Part of a small language model's weights.
Size: 12 layers, 5.11M parameters.
Architecture: no biases in attention or MLP, hashed n-gram embeddings, a smear gate, an embedding shortcut, weighted sums over earlier layers, capped logits.
Training: a variant of Muon for these matrices, 112M tokens, 7435 steps.
Each number is 128 + 32 x the weight over its row's rms, rounded and kept within 0 to 255. Layers, rows and columns count from 0. Numbers have three digits each. The size before them is the row's rms in percent of the matrix's.

# o: layer 6 attention output (transposed), 128x128, rms 0.363, rows 124-127, columns 64-127
# v: layer 6 attention value, 128x128, rms 0.394, rows 125-127, columns 64-127
# gate: layer 6 MLP gate, 256x128, rms 0.345, rows 0-28, columns 64-127
# up: layer 6 MLP up, 256x128, rms 0.373, rows 0-28, columns 64-127
# down: layer 6 MLP down (transposed), 256x128, rms 0.196, rows 0-27, columns 64-127
o124 098:132129127139121117167153103141120155188127208093141135118100071106074095137157052094109119148129115159125149150098128140127113073112083128179132126129105100088126131121048082124133119156098124
v125 094:093135080106153151210122135141147123141142141162201096194132084076110085144172110130120174132125052062051078167137131158113159150160128123133103129187131163148134170086096120087134204149110125
o125 094:083062159144140131091133182093134101132175122134155127113119130134084153127092112122148107104171126126172080122176162106159172050136109099113084163129159107191173151097101104163167075172114128
v126 104:145115212108118174135106134119139115135123169086128134160080156156147085144075094126127170106136078112126129115106107155075181133146156095091112105088119174157124145099112128082167125133127087
o126 103:176200156157160126142134151154156151196143143098054173105109120076170124154148164099148176119182117098130137069108120141073084178184108165125144099101113116159087131147073108138102157176153099
v127 087:092147096103165098073165124137160061113103160053104109148118149096091116113131116141083178065108108117122084088067134145163109126142152161139116165169118092130126173122088096146143101139128119
o127 100:117141146219152201087138160093089132157105071073144108043101131133108115140110146131097132092166152127171137140094144168139034189128104086129113127089110173161168174084170137130198169143142139
gate0 099:146084147145107096118121140212097110165066146093106136175158140169171087107097158133094098069082139125140168127109146141130146103140194159142144149095143133153166183145115168109097088144146140
up0 102:128158183121129125121119107076118167143129169149128094094143103163169148142161179078148110178144131150121125199128174167095106104127152131082149071138148148087116117140175120141190091168045135
down0 104:131092125144094132164161107136127095142130120096169145088128097147170165079111136160173134134131119115112078159130143096166123077055163065078121095120124122188159133168095112113110112106138135
gate1 100:128132078092098138192087113157132150178175110171165135110152147123178065191221148125104127097196089107127139131112127141181143110134073172121125086155093132127100122128141143155092078129132171
up1 103:155141067126067075150084141142074113112108187120120180125129145112120122085144174122132095131122115141185141106163140067089077105108097110101131137116078123133100134175108084126151148130092179
down1 102:133141149152164110148231168125161115109151166207161148130126062160080138115118104153123105114156093057175066161097125144089170143167141118125131195103123125152113077077132124095116078111120056
gate2 093:154082063101111148105125145112094146139104113149142159113126086136144110118134036092134141180139111101124084095096153117178206167098126101077143120133155128117081182151131105157125127146083098
up2 089:125150067132079103150169118118054146127080121108115166070120083118152142152114079158135145109094134114128070142178153177171172150142105135109125116165189056140136126128134138184152065082088127
down2 095:089115130083159177195105138154124179091109177188107133088110147129130146062121134189069071149152146132125109108144127115102142110127091063119187121120120134103111159091101101127117122160108086
gate3 102:115092140120091111109124100139150114115139152092126107199135139168108127113178119136116148137202133103194157147061113100073110131142118092137146118110171101065127178127181120162142135133145090
up3 100:179106146132107064102118093041103140121163148117205165056131119112158142154149192106133099126067128123066152073099149113140133161113101135174151108152137136161115114114154175165172108137130123
down3 100:138122056135123131147129092160095163175096141128086116103119190105159136145141137163087064103112086136177124138102107103153130126146102108164107077095140102126089081152023064088193150137098121
gate4 102:158109141140103154145112089102147160171110128114131150132126133117035136092075098126076150147094099132158054120131117088152131128125145164097147148145123155125121126122078073111147126084113138
up4 098:158140141098117167151134146127134140081133077199161077215082127134103160100106091122133121119152088199110160134149131136131107125145131124107143135116067135090089105140148109124162151118178105
down4 099:138128147093099103124176194123097139153103090153136135161142162146131154178045115132139135042121125094135123126171161077149113171129077154116157107128167116124135141140172150097133162082175100
gate5 101:166142124159090138113166099075108151156159112082138058157137164075116161119123031190151193076134189123142084140120137122159133131110126124108140156132135146159134180073134130079126119153095128
up5 099:180126156166097141086159111136127101080158115091154158091053110130111138136116161110181126153118126143101079131078128119115129100238111083115099107149094092109180130186135118156118112080117068
down5 102:100150147154092135066077103108155111100123107148129109102149120187140125092108157049099097093150170070119129145141117142137081118118136144061116174076129169120134129136089104189157139094161113
gate6 093:129125126047052107073141166093135081144168126108133086092165097094177094118127141115081179173145163104115137085116108080086157110096093150188168095122161111102085089138124095143132139086153111
up6 097:131133171139178161191180150132108165150150140148124138140079082159159103075120179117060099124148132171125124070165178132151129132148172086092118072065130126087068110111130161130127111087131185
down6 100:154095232218175125125053122151121114150098113099082134174169118129081097140154171117149086124096123142131121125188100114126093094114149145144141119181095097123109164198157153103187160098099144
gate7 101:222124058099076146187110146157122125102112140113111153117174176137076183118090110117157111108110139147191153165107082153107086145098175176159089133118139117178126163176106134121097139117096116
up7 096:092116155101110080175127135127160171092055164080085159169206132130075161141120121115133135101081169128124136093167102095127124114096132120132165158073150135116132104163089126103117108148118115
down7 099:139100178147148216155126123086091135118130176146102083107148131100102151165169181103085138182133092127160173120166118169100104167112169109155072109182102149085151143118119159064157172162116110
gate8 101:148069109120135141143119160095141141079211131064145178095180121128141105161226115178123076109137126133149113174137213108082110086131164089127144126151084157122120082160124161152102187127143118
up8 095:120137106154148122086101135081166128161168138140108141168097155123085157209128147153106074135146035116133106159147076087149114223088076152193131124118157138132176153115062132126108137117083112
down8 100:107162116145104143150058131114108181110125065120090124146117197144127128162065195086134040125130118216175163126125116143155104128163192103088078158098124099110152174144145103158183089151122124
gate9 094:105109061186160148111108052119089097131147135175156164209149112080082143165128113092093170196152120118083118201138186168169143094149090157113138157108101189157094100149184101173136117097086104
up9 092:163173177121122140105100099161144112117151104116155168070058127129098130082113198133158098126205090134160148174157156101118120139180090174170150140184127090106123086131148150094189107132122168
down9 093:133184145117106209110099163147083170119130184118119104116143091141198210119126144141121155105111121131146110132171120122102111147148144095180141129121124125158055094126071128072177155122058102
gate10 096:063218112144117081158144183198104119180092198111148137068151128084140155160141111073121073160117099176161152123197094080138162124118130124115167152144144105136103195138171103157120128132088117
up10 099:109132134121168136078177188090133150113108133152122144124110167147117130118138147120089122033199155126081143145114110097134131106101105111144125117150167145101101128162116143136091193157164175
down10 092:101038123125126125096168175152095172137117092112089066162148060144104136133105155131068125110089145140173144105067119144110098103170139112047160126062140130119143093164162160127125141096149176
gate11 101:137159144120141148115151140095096184143142107158146068121160107111141103104134121178138160084137105158119122132211082170122099097129176076169126162074105119188158112093100156170064138117125064
up11 100:164142170105123172142102118117149131107160110155187121145134100110151135106063162130092148079079167123105119146095124118154089073122117078138083105062113092113111108152198143156100157154135137
down11 103:151136035120060120132095159121157063130128130081086129144145119147112145093088120165133096184174111104142106129132108146107157127082140142181095115134165097186142057144116159126100156110149134
gate12 098:136101102024133129165114135140074076136112168138152127080160052110159131165171123100132163090115125105095111097089100151103168086109136131169128162111107089145092089100121116122102085136131122
up12 095:189119170149144062142123111184105135086124126111148136081129132094207080095073103141110172146135132149183115161159145196122128148138115122117093202108068127074157153124046121118130121127125122
down12 094:156159176084095180099096145141097111145152105153103145139119069133159156138161163116099135075125130155113102136133133093136135104116133109156128066147168107120096099076067148124122163142061122
gate13 096:131105122146134063172097093166104163142133124146163169108047198102178150074166116122062095135063144137120060108155134118171103119132137183156159107168120103077145091100188137108184172130130118
up13 103:180174072174117092125106117158095158115180137151163138106123118105147134128085155108121142138091144151142102195132121162159164137155144118139145166135094153061092125100151121117120188148147115
down13 105:123159093118142157104121092154104056151171203128074117087105095173127108136090121168230156160067106171149089113105154100131112148148129176180127138160083112157130145158131127128140118098136083
gate14 100:124173080116063085160154101155052079159152095092103140125098144125109146112116102200122125143099169171181099146109125117107142136076110107125166113058172091135133093128160110125118167185120141
up14 101:127095110122124102131083104149050125136160115160129064173047095129117112177133099176126148068142122129107126129095070131149141155167145154143147162093143052116110133168143141156147133109076173
down14 101:116085087066129139162174115059131152078127138178102162115181115120122158115137136162132130118177165089120103149110100162125125082112111072179193097133069165173077130149060134139149167075118132
gate15 096:165128096171136125156143118103085136125055083195130141102125120163109117033160101155137132157210126166109080119080131175100169139141102108162160150068114096148143128119148135111087140103118058
up15 099:096141131086165155085187100123121178126082167136134115140140102119141071114093126122128149107117082137157125165053128098064146128127113151180189113091181121175137096151110109099185122161136166
down15 096:114163142102080128152182114197165107144156173100144212131129142163163130109170108143155125192131092095141116124158109147166113141164087121076176156140138072071078121065126141118114118164148112
gate16 096:144149158168115167096116164150129201159106083120143154157130179182129104180127085126138146119126092119127086131161071109153146145133141118171091128057153110133146178090117154157100174146039144
up16 096:157162120143149108118115146136126183129096131157113133158128124130143116118089153115125075187087141067139138144109101094157114108145139121147135071127083125153144105171160084198094099142162129
down16 093:153133142083139161112113181100116178147120151102125160167160107109147127157123070136147109122126098107136141125125176118135097130096090171122165168170122160165123104132189100071145169103187208
gate17 105:107089156110095134127146166102179190131119167108129091140133170104124113199132115147131136109138130073142150141111093156165175127076074110162177134084122125147044117146156161117083136093148096
up17 105:112103123154148144100157209127136121162122131157026105103160120151099095160143087134158126124114130120172136098139117101147133199131042175176119088074056138140100144140174137074099051112143134
down17 104:132176145138134142133143076168129140162168058168119166154085112137132145147182144099102106133113116184097188140102059151130161164113130102097137142129110132117162081115095106164210190158143137
gate18 100:091176118095137126156097146137147145119165108162194142189165125121081121096194170131125148086157120115115107097169138098106115105107149179123140144130132153043109114096154134112166208159151103
up18 107:172119100161080139122147185171132065055156110093142106125168095102159152064078171160138166106148159134131093137114043120159169141179108170051130087128116092201096112117141136143118124127156186
down18 104:104092145174116122123108130106117098152178127106093125097132094123105121178088179180190113151143122164134132126108127143188202173165093145072105173112111158169159102118145152126088096134143123
gate19 092:157114113085104099107114123093104157126123144181150138091082166166085119167141147106200122171140054152141138083105163152117073122071048158147096120125145145128155045101164149103140180129126140
up19 099:215122110110131119090135106089156164162151100133152125082101129187109123134154150156116093154108119081105174142118130054120163175145117127145207115129169108100155091125121090128097162211147090
down19 094:077078158143190154156079109098106147151148160118054172131108149169078163073145126122127163168096129140067111121184120154119131145135120110140132085134135145118150144128169133059133139112120127
gate20 094:134122092095125148110134148144189166190118167175141110104154161094176114141119142128074150113112107192140113153071121149127188158132163112162156117118046087115112164065116101175172059064118121
up20 096:156098117125087146165152152123153151100165140184079127038148071142129136118121169128130135124139158084195138132084153095147120086112131157145132079204216096122112132099147168133123142146082122
down20 093:120129131116133191111119127147143086112113126109151099082080140072131124111145142086114136108166168123100131082089086166152152102142135153136127115133061074130111140115119181087203136174144099
gate21 094:084131098093140119133179119114069129153130141139156138146130142173080151143169055152150134106153137066175102140093112172155109136106202119106068105155094203148147125178172188103107140084095137
up21 099:125167106154175137111127109126073108103066130150096139147114087117130130145098143207084161118117167115093069089114096084172172116121081089181101089115143183113164075067110083101157149097134137
down21 100:129070077171164147138072047119088111175096107178130103135077163150053108103099150134108100126146154136110136048160155081096152154163087183175171122175125171159134123173082137145084119123133147
gate22 089:131127147194147135180175199109126132078124082155172106127088118142106139091168127145114148095184118075146128085194094138126151074112139115176090174124149145085140153177166146179149153182173109
up22 100:108109098130088120117081124105165141117056163047161210159161114132107056101112112098122073172119170154155103125106140130155092127118107161134130150156126139099146096193208129079135094145157144
down22 101:127149151117144152130096154129082102098147075126112127140154150156103111113071090117146126135172171166103131089148122156125156094094110122103098154145085141217152146123122066073128112060109106
gate23 082:190119095101096103092120123114110127117120115195142124117158165085103109144108130143123136080106135088153077158145154149180205155117110125095133118148102119143128109083168158149066090168130221
up23 089:104106077130123095151137111056125143116164105167081169082155111165148170112083110105124177101129105111163106145165150038091124148107160118099057125121109169044089132128161154124108151149092180
down23 087:105182166096085137102122088083157127100157173137168134136176188162147100123122115097142127149087121085107110136098168131122097141117099120131125090106087134163122166152099129159228129151126098
gate24 099:128139096094109076096122111174126115107103123109164113178100086135170140139108090141153188123181176121150121124108148079164145125127123146141122101144088136082101086137125150108125191167144152
up24 094:171116156107131090123080146102161172140152207147126133119058119124165122133135145140121112134086160134111099161117139131120086117127081137135120064147133103187164098108094081143095144082153117
down24 100:112107098106136162117143126166197123108133152144207074184086106121107104136112089166139113149149132134129080114069149182161143121188178148095086151114131139123155101108096067182097156133129113
gate25 102:090113097117061110117167124179124158123113119150142109144094114113116124094111140169084163092109157122209143160111096102103197134142165101189145165158113140113140088200120131186089143166094138
up25 101:131148121130132141099142145140096151120127117104072150073073134138134111196057123164136088109123087092136119134127152129149105049101155116101183142140120122184131081117187141113196202074143154
down25 101:131100151123099128162141168169196061151131088108121142156096133108179141173109076172126119109145123122134111158143147173183161060107127148117126107134147151099120096191122117107123116091130177
gate26 101:167095214167124097106126136089129140192111194154109174126123102166147109153135144121152109112086123143191068116151136120130118139131076109173084130132092113141107169126147105110149167124155075
up26 092:138133137095121163096190099077116070114113109154113101123112085102124117164099149120116150123137100117057175136066128127133141150137154160159121101098149170085173162183126146117120106118103130
down26 097:119111124186070123163144150143183104129122116187088168136107107146143138155098150111096112150124135124085091133141094156143209145097107155135100169098162101142130103132168142056152110089117129
gate27 091:088114141144096140108125161113091131157167103095071121144083155105156134134098134120133120154133165110165060101094187062120081182091123097123141116168171139081103186167145096130141138153113092
up27 099:125182147130179196157082171162085199121117129117134090151138124162104129060123036102088139125185194122145082132171165130124114133106145113145098152121125086142098119185167136111149200179141091
down27 095:118126151139113082148129144138137163128115121154198167144155114059094122092075136184134142223122138174174125163094110186119165137152110180120128111109101137122122112089131108137201128165180101
gate28 092:159094135103152140115103165110130141058148125084089109155150113155128114132150157127141132076133184142150187067095185092120130021157155151101137136110107134146090117162141066148144090119114149
up28 094:175110097149158137093149155150108132147129106121073126151123100123086189113114096152126160098175120149108153155104141104162118059089099114149191105095071122139169129128108112181176139147109056